Part of a small language model's weights.
Training: a variant of Adam for these matrices, 95M tokens, 5803 steps.
Each number is 200 + 40 x the weight over its row's rms, rounded and kept within 0 to 999. Layers, rows and columns count from 0. The size before them is the row's rms in percent of the matrix's.

# up: layer 2 MLP up, 512x128, rms 0.128, rows 272-324, columns 0-63
# down: layer 2 MLP down (transposed), 512x128, rms 0.0925, rows 272-323, columns 0-63
up272,105,225,204,148,210,182,203,214,197,152,224,183,160,131,205,284,231,247,130,184,267,179,214,83,203,226,175,184,214,185,165,290,239,223,251,146,217,204,215,203,214,209,186,203,177,176,208,160,208,126,232,175,207,201,243,246,200,191,213,199,247,264,287,136,248
down272,091,237,175,208,181,205,169,225,167,283,153,206,121,214,173,247,221,194,217,171,193,147,180,126,162,185,251,164,269,248,160,204,234,213,225,175,219,161,265,146,170,198,199,141,184,109,232,171,213,177,257,211,209,264,148,225,182,134,277,195,257,292,291,215,196
up273,103,179,193,174,179,214,213,179,146,266,274,180,307,184,208,233,246,277,192,204,211,220,219,177,161,200,250,220,218,224,179,220,248,190,157,168,247,153,249,174,141,194,215,264,175,216,214,198,196,183,190,174,188,111,293,192,175,178,137,193,156,198,222,253,252
down273,085,182,274,240,251,227,183,241,189,208,201,243,282,225,222,241,253,273,213,200,202,273,182,227,197,135,181,204,274,209,204,161,201,256,148,234,196,208,298,181,182,210,211,224,169,175,223,242,103,205,264,240,184,178,278,197,231,176,181,142,158,138,179,207,215
up274,071,202,193,190,190,296,216,175,169,279,214,214,240,180,145,234,190,217,208,117,187,211,178,187,217,167,209,251,214,246,178,178,218,173,153,203,288,195,259,236,188,185,167,200,150,247,193,85,137,179,218,133,155,198,261,212,184,233,199,272,233,181,246,160,251
down274,092,188,149,229,106,198,172,219,133,169,190,280,231,194,184,168,201,205,128,204,193,299,203,157,177,234,235,155,271,219,211,209,212,199,214,230,258,196,265,194,178,255,176,238,226,316,197,137,210,207,238,165,223,161,193,167,176,216,177,221,198,160,175,159,183
up275,105,147,165,236,190,283,183,205,172,233,205,155,214,135,158,188,232,185,206,146,209,220,185,246,147,224,214,273,206,184,229,212,192,241,219,235,153,196,240,161,114,129,208,200,198,186,135,150,233,235,215,152,187,190,207,288,163,180,166,228,231,238,153,229,112
down275,098,228,193,160,245,237,154,181,192,158,219,226,243,254,191,195,238,208,149,226,209,218,199,236,230,187,269,157,214,162,252,179,185,233,243,244,168,163,246,169,216,91,258,145,137,160,171,207,214,169,250,163,193,129,155,184,184,149,211,142,309,256,147,183,116
up276,104,190,121,210,166,216,247,222,167,216,167,132,167,177,182,227,229,221,109,187,173,217,194,205,93,190,264,209,244,228,244,192,273,183,183,151,197,227,194,182,141,190,203,259,222,150,162,242,207,229,229,196,168,232,268,210,267,185,138,139,212,228,203,203,175
down276,128,211,136,262,129,247,217,188,215,180,177,170,173,227,154,186,229,198,131,220,183,217,120,240,187,154,246,209,226,263,195,229,248,168,182,224,206,250,232,192,191,175,227,260,185,213,168,268,238,224,240,204,146,210,270,186,227,144,97,205,190,226,199,247,195
up277,092,128,162,172,189,222,236,193,192,208,249,132,243,170,141,227,258,186,178,140,217,230,137,167,198,186,236,267,222,206,244,212,194,189,219,197,261,134,255,152,154,106,227,256,150,204,214,157,179,152,166,164,151,168,239,155,155,193,160,244,218,262,199,219,162
down277,072,143,249,202,219,157,248,276,185,155,162,245,196,175,138,192,216,187,235,188,212,182,212,125,187,190,207,205,252,154,183,94,153,214,169,213,253,127,289,194,187,140,212,192,179,271,174,220,234,193,208,170,173,175,193,141,197,199,216,204,165,212,277,232,161
up278,089,135,189,196,138,246,196,188,138,211,201,184,196,192,185,192,163,296,239,175,137,151,206,233,266,184,252,265,242,219,196,162,264,243,214,237,163,154,211,190,251,141,226,199,204,200,217,173,234,185,237,167,171,279,240,241,156,162,149,195,213,226,235,233,145
down278,080,172,208,181,146,220,207,159,191,223,232,136,114,193,186,119,174,206,269,192,176,192,200,249,199,198,308,264,235,287,155,252,249,240,221,211,207,138,239,244,188,112,200,242,198,180,173,291,186,131,185,138,182,185,183,182,237,164,187,219,132,216,266,319,208
up279,075,193,193,193,141,226,151,83,131,201,256,118,222,203,144,180,224,176,222,182,224,261,223,208,203,191,198,203,243,175,244,200,233,195,197,246,155,196,336,204,178,150,225,245,187,239,174,147,234,182,231,170,98,208,175,177,175,256,124,173,202,206,173,199,249
down279,090,213,153,259,142,292,188,150,133,193,231,215,239,173,152,203,216,259,165,190,201,238,152,172,156,212,163,209,310,213,215,140,235,200,170,192,191,173,336,195,152,194,224,238,203,304,211,167,156,222,200,195,229,200,235,192,187,232,204,167,227,222,218,139,151
up280,107,147,167,105,184,221,209,150,200,186,197,203,261,136,141,197,246,244,140,199,191,221,203,152,185,124,255,245,188,186,248,170,226,109,211,126,217,150,255,194,195,212,281,239,217,242,151,188,208,166,242,186,151,141,263,194,226,254,194,176,275,120,232,144,181
down280,125,123,117,150,220,254,258,203,181,242,268,180,216,258,184,243,251,165,173,169,218,250,179,149,184,179,186,307,243,189,234,254,227,166,243,215,230,236,287,200,163,128,212,254,193,267,201,157,120,241,186,210,159,166,167,148,153,212,149,172,214,177,225,218,163
up281,087,166,162,200,179,210,147,181,173,186,231,175,258,162,227,180,239,192,194,186,164,224,196,97,191,114,196,231,242,180,228,254,272,209,216,130,219,228,269,103,183,184,304,257,153,233,232,151,214,176,272,195,151,130,284,194,189,203,95,203,200,194,172,170,127
down281,083,157,153,224,156,249,196,171,197,161,201,156,267,215,181,181,222,213,208,207,261,201,166,110,249,176,206,232,275,255,255,228,180,262,196,186,273,187,286,176,172,227,306,238,199,215,252,200,184,182,251,193,133,155,225,242,267,207,178,170,204,176,171,202,143
up282,076,199,163,157,184,211,257,163,217,197,234,142,205,204,148,257,244,261,199,181,163,268,169,188,181,151,243,188,277,183,235,241,223,187,183,137,246,241,232,133,170,165,298,215,176,256,229,186,194,167,252,191,139,149,191,115,145,147,159,166,191,171,227,262,138
down282,093,162,138,157,221,140,193,163,150,161,216,170,182,201,167,285,200,308,163,242,162,202,158,137,189,152,206,192,321,211,245,228,239,203,161,238,248,220,229,156,131,127,240,194,187,270,206,186,181,196,231,195,164,194,227,178,215,183,165,179,201,206,248,234,140
up283,111,158,177,222,229,258,214,222,176,168,190,179,256,204,221,203,224,255,155,105,224,266,200,134,184,246,227,188,268,205,157,176,154,140,219,155,149,180,232,172,218,147,200,200,198,248,248,155,228,217,235,168,206,203,265,156,102,162,217,239,195,161,293,153,210
down283,121,186,204,216,201,128,161,208,167,231,203,178,237,248,162,183,129,190,201,221,191,197,261,259,182,209,172,171,188,260,281,220,284,217,151,133,188,176,233,194,274,161,269,144,206,161,198,192,162,194,175,290,195,161,125,201,201,258,188,230,139,255,211,166,144
up284,085,163,141,213,223,236,175,256,249,160,236,95,241,175,204,197,243,244,233,178,221,229,234,201,200,243,259,188,196,148,155,230,257,241,156,187,219,214,203,208,169,228,213,194,207,185,205,186,202,225,227,160,227,210,250,216,212,135,180,252,134,210,255,232,129
down284,088,187,209,199,185,148,182,199,148,192,252,165,219,196,171,240,282,175,302,192,158,141,218,224,193,256,210,208,175,138,219,162,288,210,204,188,213,158,288,205,214,183,240,135,243,154,180,171,192,257,175,213,239,148,130,201,227,156,244,262,155,197,245,243,166
up285,093,144,197,167,156,227,203,211,214,224,197,161,192,180,205,232,205,247,265,155,133,199,204,260,201,214,200,225,160,159,190,227,234,172,210,192,197,125,185,103,204,209,238,247,165,219,220,142,163,186,229,175,142,258,264,254,184,187,174,210,149,271,173,193,190
down285,084,192,153,240,231,164,224,190,203,199,182,215,228,210,200,201,224,259,166,176,175,213,245,145,128,204,223,196,232,256,226,265,257,213,246,177,139,212,320,158,202,202,269,194,135,169,169,179,173,193,211,171,277,185,210,159,209,162,159,264,153,253,212,187,228
up286,113,129,129,222,182,252,186,134,197,129,236,186,286,193,214,215,230,213,215,147,183,299,263,163,171,214,280,281,233,210,234,254,226,173,176,194,157,186,230,127,127,194,247,218,200,154,197,195,182,183,211,190,216,162,253,162,159,204,186,162,216,217,232,182,163
down286,123,186,133,229,205,206,182,213,184,188,188,246,209,249,189,252,218,249,233,185,205,217,181,176,246,192,70,236,192,205,216,201,219,192,182,195,180,167,213,152,159,225,246,222,196,295,250,199,231,185,222,86,167,209,244,141,253,230,189,198,190,215,134,193,156
up287,098,202,205,173,199,207,197,238,190,234,275,104,170,176,231,158,243,192,197,157,202,171,174,148,188,203,196,210,171,214,198,203,224,215,184,205,282,186,241,123,236,118,242,250,194,160,256,154,187,85,192,133,157,174,256,201,245,166,171,216,198,194,207,171,164
down287,102,225,207,166,207,183,232,212,235,197,222,225,140,260,187,148,245,238,206,172,206,238,139,193,193,235,142,208,183,168,195,219,202,241,201,238,242,215,262,183,176,157,217,242,229,222,188,209,177,153,230,217,202,229,279,199,144,86,201,220,234,224,174,118,230
up288,092,125,174,158,208,217,226,210,200,294,225,161,254,154,196,170,265,287,224,204,197,182,187,159,153,165,201,223,193,193,230,190,201,139,187,106,225,159,264,143,156,147,208,225,222,231,156,123,207,186,240,201,160,251,243,160,149,171,199,175,237,149,201,227,179
down288,098,165,124,180,268,142,185,183,208,191,216,177,209,185,196,234,255,248,147,238,231,179,195,185,148,184,268,206,200,200,304,194,238,185,147,269,194,251,293,164,206,181,201,253,166,197,193,186,157,243,247,211,194,211,199,157,139,255,225,120,255,115,211,229,183
up289,108,203,170,181,205,184,244,206,210,131,175,136,240,105,210,229,246,228,148,198,155,208,184,174,81,138,164,189,181,222,250,305,226,162,209,161,231,194,212,138,252,147,224,234,215,131,278,181,200,171,183,206,161,167,218,266,207,162,214,155,191,310,198,212,182
down289,111,193,244,118,107,247,201,198,161,236,196,172,174,280,253,199,212,221,215,180,191,226,271,284,163,231,174,147,160,274,197,206,216,205,171,242,188,318,219,173,193,205,191,285,207,175,222,158,192,171,181,185,176,168,185,226,145,290,202,214,118,215,222,228,139
up290,118,143,225,226,156,250,285,220,141,219,181,156,221,190,143,164,221,321,215,183,140,244,223,172,175,230,231,277,195,223,203,153,239,214,166,211,236,120,219,170,233,167,255,200,194,186,210,194,239,155,237,190,186,225,246,185,133,181,141,216,253,208,201,142,115
down290,129,224,196,166,231,219,146,153,155,196,226,251,143,246,213,275,225,183,180,183,121,237,161,200,167,125,219,141,201,176,175,176,243,252,215,248,256,236,212,195,176,209,273,322,276,219,169,228,187,187,181,180,157,188,175,224,230,127,131,260,217,244,175,286,193
up291,082,174,199,242,182,255,198,211,101,226,158,177,145,184,142,214,236,174,230,134,172,283,147,202,169,208,283,253,226,194,261,226,182,228,127,139,247,188,238,202,141,120,174,231,186,222,213,250,125,171,171,140,172,122,227,214,165,168,181,271,203,126,223,197,195
down291,062,220,229,169,228,224,149,184,220,211,170,305,156,168,138,235,302,159,237,177,187,177,177,177,121,180,186,210,208,202,192,205,167,188,182,209,214,145,305,230,152,167,229,229,226,213,174,194,277,222,263,154,199,195,219,141,219,187,194,211,176,278,214,265,168
up292,090,211,157,183,265,195,260,242,203,168,206,109,184,175,284,197,217,207,146,176,259,238,111,161,186,173,136,225,151,189,178,228,206,235,214,202,189,268,216,257,185,100,227,286,192,185,266,135,241,99,161,224,138,226,239,164,216,212,216,183,185,174,188,256,173
down292,098,211,311,118,237,163,210,242,172,178,195,141,192,212,244,216,157,159,185,201,179,162,207,159,163,206,195,217,149,188,188,236,234,168,237,131,179,202,186,162,274,260,207,242,156,187,216,127,291,207,187,238,224,169,194,107,190,219,181,271,208,200,178,339,209
up293,105,170,197,194,127,274,242,185,115,250,191,155,221,233,206,257,247,188,236,153,203,254,143,142,173,223,217,177,261,235,182,215,169,186,231,216,224,158,277,95,157,116,169,238,191,237,260,180,183,181,205,181,80,170,176,206,159,171,132,210,215,142,202,216,207
down293,121,198,198,187,176,198,218,160,134,242,195,197,144,256,248,180,215,174,238,265,222,188,236,222,220,228,226,225,249,205,230,158,201,262,226,188,178,230,264,140,212,194,205,168,249,149,252,249,192,259,261,299,162,241,213,206,175,181,83,231,126,174,133,224,160
up294,081,190,197,214,173,260,208,156,124,253,216,193,127,130,137,213,239,217,201,154,164,237,161,185,218,228,228,182,196,208,204,163,224,224,173,174,223,145,271,221,177,164,186,206,189,239,193,207,211,174,178,136,156,135,200,215,190,158,144,194,225,137,185,183,130
down294,059,256,214,214,196,216,169,117,159,185,171,244,147,160,119,215,302,185,196,163,171,279,182,192,172,191,304,151,209,248,175,198,191,202,203,160,150,191,276,238,185,247,224,162,214,214,122,189,227,201,280,152,184,258,196,181,246,166,172,193,185,208,177,241,175
up295,096,172,147,144,85,231,234,234,192,156,231,191,278,141,279,192,254,258,165,189,227,190,80,161,157,165,197,236,245,184,171,236,226,149,196,203,259,217,228,124,189,152,204,230,175,203,184,172,164,158,246,153,231,212,217,183,184,172,143,181,207,246,217,190,196
down295,085,149,190,183,120,241,219,243,205,153,175,222,222,163,175,225,261,216,143,188,187,149,122,201,207,154,186,223,215,210,197,286,218,175,160,171,247,222,273,201,176,177,202,236,223,167,161,184,188,146,274,154,148,271,274,269,232,171,147,185,266,252,277,196,134
up296,091,238,136,116,185,218,280,169,149,184,221,124,256,215,171,200,202,228,151,210,237,220,169,135,144,199,201,208,295,208,240,173,254,209,178,205,220,214,216,169,146,148,239,208,181,297,242,179,213,220,213,208,186,178,158,135,124,152,201,168,271,185,228,220,117
down296,095,217,172,215,207,195,217,152,167,200,229,178,202,228,203,167,186,247,218,233,210,238,219,148,202,169,188,233,324,250,211,107,186,203,140,277,198,191,221,155,144,79,202,189,213,202,257,190,160,160,249,227,197,200,185,161,139,193,177,155,236,225,236,215,152
up297,091,166,187,179,134,235,188,133,160,170,209,241,162,220,205,181,267,175,183,174,206,250,194,257,202,213,162,197,209,260,242,227,199,209,147,206,211,153,332,150,183,198,180,172,164,188,184,182,233,187,178,145,209,165,168,169,190,199,188,112,250,171,169,212,239
down297,101,145,261,173,255,200,176,247,285,180,190,185,251,224,202,198,201,209,229,291,237,139,170,203,237,165,191,196,246,220,234,169,234,208,211,191,186,142,223,244,144,151,238,225,210,188,265,163,166,148,178,158,140,135,263,209,195,215,302,161,272,214,176,145,191
up298,136,145,160,251,256,194,222,240,130,256,199,180,183,194,171,166,226,267,210,197,175,179,233,144,117,198,249,222,356,210,247,205,201,198,216,141,196,185,229,107,210,230,239,214,166,285,304,192,198,192,212,136,207,197,191,127,156,221,220,222,199,171,182,217,140
down298,135,151,179,183,200,161,192,215,254,190,256,147,160,177,114,200,145,224,153,247,214,291,179,242,181,203,192,202,284,285,280,163,198,150,138,120,207,230,205,193,182,237,193,168,233,186,179,175,202,257,184,220,188,141,220,215,168,164,217,223,247,310,146,152,194
up299,109,157,160,239,254,260,224,185,155,166,208,171,212,137,190,245,233,267,194,184,151,283,185,186,153,158,225,183,309,231,174,171,216,208,205,197,187,183,288,176,168,174,239,237,202,191,224,165,164,209,215,175,141,148,197,136,91,263,179,137,152,123,241,168,212
down299,124,227,143,234,212,221,136,215,189,181,194,255,152,153,136,220,252,247,210,196,235,166,238,113,176,223,189,156,309,232,257,183,207,232,179,188,187,211,247,204,148,175,212,230,286,270,203,249,121,174,237,214,231,171,174,196,231,187,209,189,237,283,160,189,160
up300,102,197,188,225,222,219,133,184,181,185,169,203,197,207,175,215,243,177,220,196,244,244,222,166,142,203,213,185,257,244,286,255,199,241,196,230,207,236,240,146,125,173,221,177,240,215,205,149,200,137,178,168,191,144,222,120,177,124,181,144,256,193,115,201,121
down300,093,209,135,192,225,203,168,259,184,123,199,188,203,248,232,281,220,213,187,209,236,217,199,177,107,216,233,219,248,248,219,191,182,231,105,199,182,201,264,199,165,192,199,211,177,257,181,190,181,210,215,161,212,173,136,162,221,133,164,176,230,315,197,267,137
up301,131,205,177,158,187,242,271,224,170,126,240,151,225,208,188,185,200,311,186,149,214,230,162,120,202,136,286,277,220,216,253,179,267,225,202,228,244,207,217,144,213,177,196,279,196,212,244,126,214,158,200,186,167,186,299,172,197,208,261,142,204,210,280,150,164
down301,135,219,155,157,262,241,160,282,200,221,230,218,182,145,110,199,179,256,139,200,284,219,178,171,207,297,204,191,169,247,266,291,236,164,144,212,224,157,240,164,211,222,290,149,227,118,214,154,191,188,201,241,140,203,159,292,207,219,194,159,180,221,211,219,144
up302,092,193,195,90,197,206,197,182,197,227,291,212,273,228,234,196,194,308,230,231,203,206,180,151,137,159,207,159,265,201,138,150,217,158,118,213,161,214,225,178,164,207,191,181,169,280,176,132,280,251,177,214,227,182,213,146,188,204,186,153,302,250,162,248,238
down302,091,194,236,160,203,203,252,173,185,142,194,173,176,209,114,252,185,245,179,231,185,144,263,165,171,171,184,211,208,241,213,222,258,147,273,190,224,182,205,271,191,168,211,173,221,211,183,176,155,197,129,156,250,186,208,204,303,226,197,177,273,182,233,128,186
up303,083,97,190,204,130,251,232,226,184,226,236,179,220,190,198,264,227,229,238,189,189,217,182,156,206,212,257,280,228,187,257,232,204,204,231,115,186,250,211,172,125,190,246,267,167,243,237,161,162,154,284,148,122,205,214,175,181,193,174,205,215,212,199,241,202
down303,092,131,137,170,156,206,214,275,157,224,236,219,179,151,139,221,227,243,174,222,211,203,146,145,186,136,209,254,283,230,239,264,273,175,163,155,213,245,244,147,117,209,258,195,186,232,265,186,197,189,235,197,210,213,223,196,212,125,192,190,165,196,188,240,142
up304,098,183,180,161,118,197,282,200,192,204,212,182,265,203,200,238,247,235,245,205,215,225,156,220,192,245,225,187,207,144,170,202,234,193,214,168,196,161,196,91,174,201,216,236,187,184,177,217,177,142,108,179,229,202,239,179,256,223,167,228,254,270,207,191,166
down304,092,204,168,168,129,190,190,218,205,181,165,213,314,144,183,252,219,210,261,190,218,217,203,247,152,294,201,173,180,153,210,135,146,217,183,159,186,236,229,216,150,143,207,193,198,181,226,293,186,222,178,136,221,190,203,118,209,261,208,156,238,169,199,202,165
up305,114,157,178,262,201,236,182,238,128,235,211,169,230,128,149,227,201,263,170,192,174,201,177,167,206,186,183,199,258,228,222,233,247,211,239,241,186,166,230,233,107,120,271,176,154,197,259,179,219,248,206,175,212,222,196,204,186,292,139,211,263,143,227,105,174
down305,107,186,267,272,172,189,172,188,157,235,199,229,197,190,133,204,181,154,157,230,185,187,198,239,213,121,184,224,184,174,230,203,231,101,253,154,211,212,212,223,93,193,126,151,228,279,229,169,173,229,185,227,244,334,203,184,191,197,181,193,182,196,243,153,234
up306,082,188,209,179,191,219,243,169,209,203,180,166,202,192,222,226,243,204,244,154,198,206,170,156,204,149,151,169,214,218,184,209,211,302,258,158,122,214,275,142,205,141,215,191,172,189,220,199,337,171,164,164,225,160,170,171,167,129,190,177,206,139,197,231,209
down306,099,195,223,184,169,221,198,195,192,200,180,239,141,158,223,190,196,132,140,125,213,244,180,245,221,300,210,216,198,197,173,197,183,104,206,187,298,260,170,228,221,271,169,230,205,265,194,210,49,240,178,214,214,200,145,205,178,195,254,210,166,187,169,230,239
up307,101,131,188,98,205,214,206,154,204,146,257,143,224,119,162,232,235,275,192,187,217,246,210,156,216,186,189,210,259,135,217,220,225,160,207,178,222,194,238,179,189,184,255,257,175,292,229,204,173,147,207,178,149,167,204,194,194,171,179,217,209,215,234,164,210
down307,129,145,130,160,171,149,199,225,176,203,258,166,166,211,176,256,204,175,127,164,188,241,135,205,195,147,147,249,261,148,215,245,275,200,169,286,246,198,214,195,209,142,198,273,139,210,194,187,184,184,219,156,159,202,211,122,165,213,190,195,180,200,202,205,180
up308,076,198,135,173,188,241,221,206,162,233,237,194,225,175,181,205,223,207,164,192,172,258,191,156,153,170,225,179,283,210,294,166,223,192,194,185,221,191,277,152,122,128,263,241,188,255,180,165,189,139,263,167,123,160,229,159,178,168,138,204,236,216,132,253,137
down308,075,175,153,195,232,202,202,174,157,226,224,241,152,189,146,202,270,275,144,212,170,231,158,219,178,171,258,194,308,230,234,198,166,171,110,231,237,222,274,189,178,160,197,198,177,275,202,160,200,208,250,159,180,154,164,254,191,148,239,215,251,220,162,203,124
up309,105,191,166,266,184,238,200,143,182,210,138,229,181,178,248,204,235,254,165,192,210,283,250,205,108,186,271,187,228,213,182,182,260,206,236,239,187,205,207,208,215,215,160,211,150,195,213,204,200,204,176,197,203,207,298,159,210,170,170,161,162,172,207,220,164
down309,103,216,224,245,164,227,219,169,181,188,223,137,186,197,154,204,153,178,125,238,186,160,196,218,129,244,247,177,214,146,199,178,178,302,239,221,232,196,238,206,208,217,183,261,176,176,229,210,174,238,192,149,251,248,182,233,267,213,220,221,160,199,158,128,219
up310,108,173,166,233,223,253,261,173,183,185,192,209,283,231,256,295,229,260,216,234,188,197,253,115,175,198,250,176,265,256,230,234,203,179,257,176,189,190,247,187,190,161,234,212,192,199,316,133,223,200,212,228,144,154,172,150,166,136,124,162,241,131,204,236,197
down310,103,182,183,262,225,130,257,246,200,267,196,249,193,208,128,246,251,236,216,279,205,209,163,220,179,176,258,200,234,216,235,154,197,259,244,179,241,207,234,258,126,130,209,260,183,203,235,200,165,199,245,150,227,221,223,184,158,206,197,197,259,145,236,275,157
up311,136,173,185,142,219,224,207,161,208,181,215,160,242,96,153,208,241,291,185,174,127,314,230,94,160,243,202,164,217,209,221,151,244,205,115,229,224,187,221,184,214,185,186,240,188,206,207,222,215,203,209,197,195,239,255,238,179,216,193,168,222,216,194,167,180
down311,146,228,232,252,179,216,135,219,188,204,234,203,230,245,169,262,168,238,236,206,165,124,169,181,95,104,246,229,233,223,210,144,138,192,171,119,247,149,189,203,125,234,240,197,227,152,220,194,248,130,218,239,252,177,200,265,246,186,174,238,231,290,220,199,218
up312,105,213,162,168,189,235,235,177,159,224,210,128,183,185,251,222,256,226,162,171,216,238,190,173,182,176,190,230,198,179,176,253,179,221,157,139,193,200,246,175,208,196,241,260,198,235,262,230,234,125,202,121,204,138,204,205,161,230,148,184,271,187,257,212,167
down312,087,189,227,248,146,216,239,205,279,207,177,188,170,197,100,186,316,200,217,123,206,195,171,186,265,201,239,200,227,226,184,218,210,244,146,251,192,289,234,166,239,184,166,196,165,160,193,184,200,189,195,65,191,233,218,236,158,104,199,142,165,169,166,221,187
up313,116,187,220,119,270,209,194,190,254,166,265,132,238,172,215,186,196,219,195,194,203,208,162,108,218,182,193,194,179,207,109,247,178,196,154,238,203,257,226,199,228,178,169,209,214,207,213,180,218,191,161,206,239,178,280,197,192,139,160,218,208,278,238,186,255
down313,102,185,211,210,255,148,201,209,158,216,276,199,241,198,247,181,166,193,183,156,176,182,168,207,194,201,141,299,188,235,150,240,147,160,240,179,201,232,172,162,140,196,133,204,161,281,230,206,198,202,127,293,228,84,157,154,137,206,244,222,252,223,215,266,176
up314,094,190,123,149,259,209,210,175,139,150,210,192,251,181,226,233,257,158,136,160,238,262,188,188,188,159,154,229,250,210,214,265,236,160,207,183,191,240,217,142,138,149,219,211,157,289,186,174,204,160,163,168,170,144,177,220,158,160,178,219,165,160,247,199,166
down314,092,187,172,141,244,181,213,279,164,186,226,155,203,199,179,227,162,290,235,187,206,240,238,105,167,170,169,197,276,220,219,176,210,196,190,183,211,148,236,185,178,104,258,211,206,245,139,237,180,169,170,244,168,188,201,185,207,159,196,183,153,158,159,230,172
up315,109,140,168,187,229,248,127,131,192,268,279,205,212,181,156,163,216,276,186,178,261,252,227,223,148,227,224,240,210,198,245,153,204,232,241,151,170,198,224,222,136,162,218,206,189,263,213,189,180,179,187,169,198,162,221,164,162,202,178,189,241,176,191,214,177
down315,104,194,190,209,204,151,230,186,176,247,184,218,211,203,222,242,229,203,268,250,223,176,200,217,189,185,224,148,192,230,140,202,184,201,203,117,139,197,257,281,173,230,212,164,140,283,187,182,182,284,225,221,139,173,157,170,191,163,176,234,213,270,192,240,262
up316,080,176,189,202,167,240,182,145,150,210,188,202,174,190,197,225,197,190,195,199,164,185,124,194,143,137,206,227,236,212,216,137,233,267,213,227,217,179,282,194,156,134,226,195,190,224,230,162,202,227,179,180,126,215,182,212,144,146,190,257,287,294,147,201,249
down316,075,206,179,126,223,179,154,220,240,217,233,163,197,155,228,177,197,205,212,214,246,158,154,191,99,153,252,227,257,193,194,171,235,236,206,205,179,166,268,152,171,178,222,241,235,206,281,156,161,144,261,158,210,197,239,212,142,200,240,263,215,237,206,199,238
up317,101,129,146,217,221,219,179,194,214,224,226,159,237,125,210,215,231,271,112,197,167,170,113,185,180,156,211,306,165,182,201,198,258,284,204,191,275,198,215,171,153,171,229,251,178,142,95,128,231,184,209,213,158,201,263,207,178,180,207,179,192,288,239,186,222
down317,089,217,182,252,162,224,209,241,284,167,210,257,197,134,106,265,224,220,175,165,161,197,138,191,219,228,131,244,150,273,150,255,162,265,167,148,265,146,244,144,164,258,248,143,228,230,198,113,223,137,224,234,137,181,153,230,203,146,208,181,231,207,235,155,204
up318,106,229,169,200,250,186,176,219,186,250,274,125,195,165,218,206,226,174,138,205,189,189,164,127,177,154,228,150,261,235,195,264,193,185,221,130,183,205,220,123,270,192,270,212,207,172,193,247,210,134,189,130,201,174,228,188,220,187,161,248,284,227,175,202,151
down318,107,229,198,255,212,238,312,92,259,173,274,158,271,253,118,248,268,157,214,137,202,234,186,194,235,152,215,176,133,224,133,190,247,187,204,246,187,223,240,214,248,195,127,227,192,200,174,152,223,181,250,102,212,179,177,210,245,208,195,171,188,145,153,251,211
up319,115,223,153,231,273,189,213,208,146,208,153,153,178,210,243,164,237,183,220,173,168,228,184,184,166,177,238,171,239,279,228,173,202,207,234,150,175,189,240,155,173,145,259,247,261,290,272,229,199,217,241,223,163,229,263,124,95,234,220,182,152,142,155,267,188
down319,124,201,142,161,267,164,279,220,221,166,207,212,191,165,223,199,194,238,167,240,203,176,243,216,197,191,108,179,219,257,205,141,267,209,199,189,231,224,211,197,232,255,207,141,97,199,214,176,216,225,172,215,146,238,255,219,215,175,247,172,195,145,228,191,189
up320,093,182,126,165,231,245,211,190,157,151,193,133,280,164,182,169,268,228,157,153,239,281,180,145,196,181,188,211,264,191,171,258,206,123,195,127,235,249,246,155,184,134,219,192,195,274,212,154,182,195,193,177,194,239,189,175,110,145,163,206,198,184,249,180,178
down320,088,200,130,170,251,202,255,248,162,179,190,180,232,184,186,203,168,253,185,198,228,231,242,109,187,216,140,191,277,158,223,223,219,172,199,204,210,177,255,230,209,103,221,237,225,232,185,192,151,190,213,242,195,179,181,194,186,185,191,197,246,174,242,246,137
up321,108,172,211,136,149,252,189,239,161,187,272,158,138,202,235,170,227,205,166,196,241,261,169,139,193,198,197,199,212,180,156,248,173,161,151,151,236,198,345,187,172,165,149,262,182,231,177,156,193,211,180,183,248,191,227,192,186,134,158,216,242,193,250,254,201
down321,098,255,183,220,180,200,245,232,172,175,203,145,212,129,212,217,200,152,216,201,247,231,186,194,250,202,217,220,187,228,200,207,178,245,282,170,211,261,222,207,139,185,251,244,197,155,189,169,238,135,168,258,167,232,175,247,239,183,233,158,194,180,232,146,163
up322,116,165,205,185,198,204,218,154,215,206,289,169,246,159,123,167,216,318,141,214,214,207,233,194,200,155,190,287,268,166,197,228,261,147,202,133,209,167,190,184,218,196,186,219,149,187,239,184,180,239,221,172,233,187,204,169,167,166,194,203,231,173,225,175,191
down322,101,261,269,170,139,231,187,196,199,256,121,195,245,236,157,189,144,235,179,229,215,195,220,186,174,137,212,236,155,189,172,178,169,243,166,236,147,171,184,175,224,184,267,146,218,195,271,194,186,264,79,211,197,172,238,207,160,242,196,157,236,246,160,198,253
up323,115,165,147,234,195,218,169,208,187,248,207,136,271,162,246,190,225,213,160,146,201,194,183,131,197,166,162,223,228,206,224,246,279,205,175,100,194,211,217,118,95,143,228,289,143,165,205,180,168,185,230,196,205,211,254,176,157,167,157,222,164,265,227,204,203
down323,113,163,185,215,194,298,164,225,190,204,214,172,211,198,202,194,149,236,231,180,240,180,245,133,150,120,214,259,215,148,223,212,226,157,223,122,172,199,244,118,172,224,212,303,204,218,172,214,82,162,277,183,160,197,202,162,192,271,176,236,147,235,209,186,169
up324,077,86,171,152,208,192,206,223,153,172,220,144,235,245,168,236,217,193,159,183,172,227,162,171,129,166,221,204,264,219,211,223,238,194,212,185,282,210,208,151,125,152,177,214,174,228,193,188,188,150,224,185,147,184,236,181,182,176,106,188,236,200,215,234,152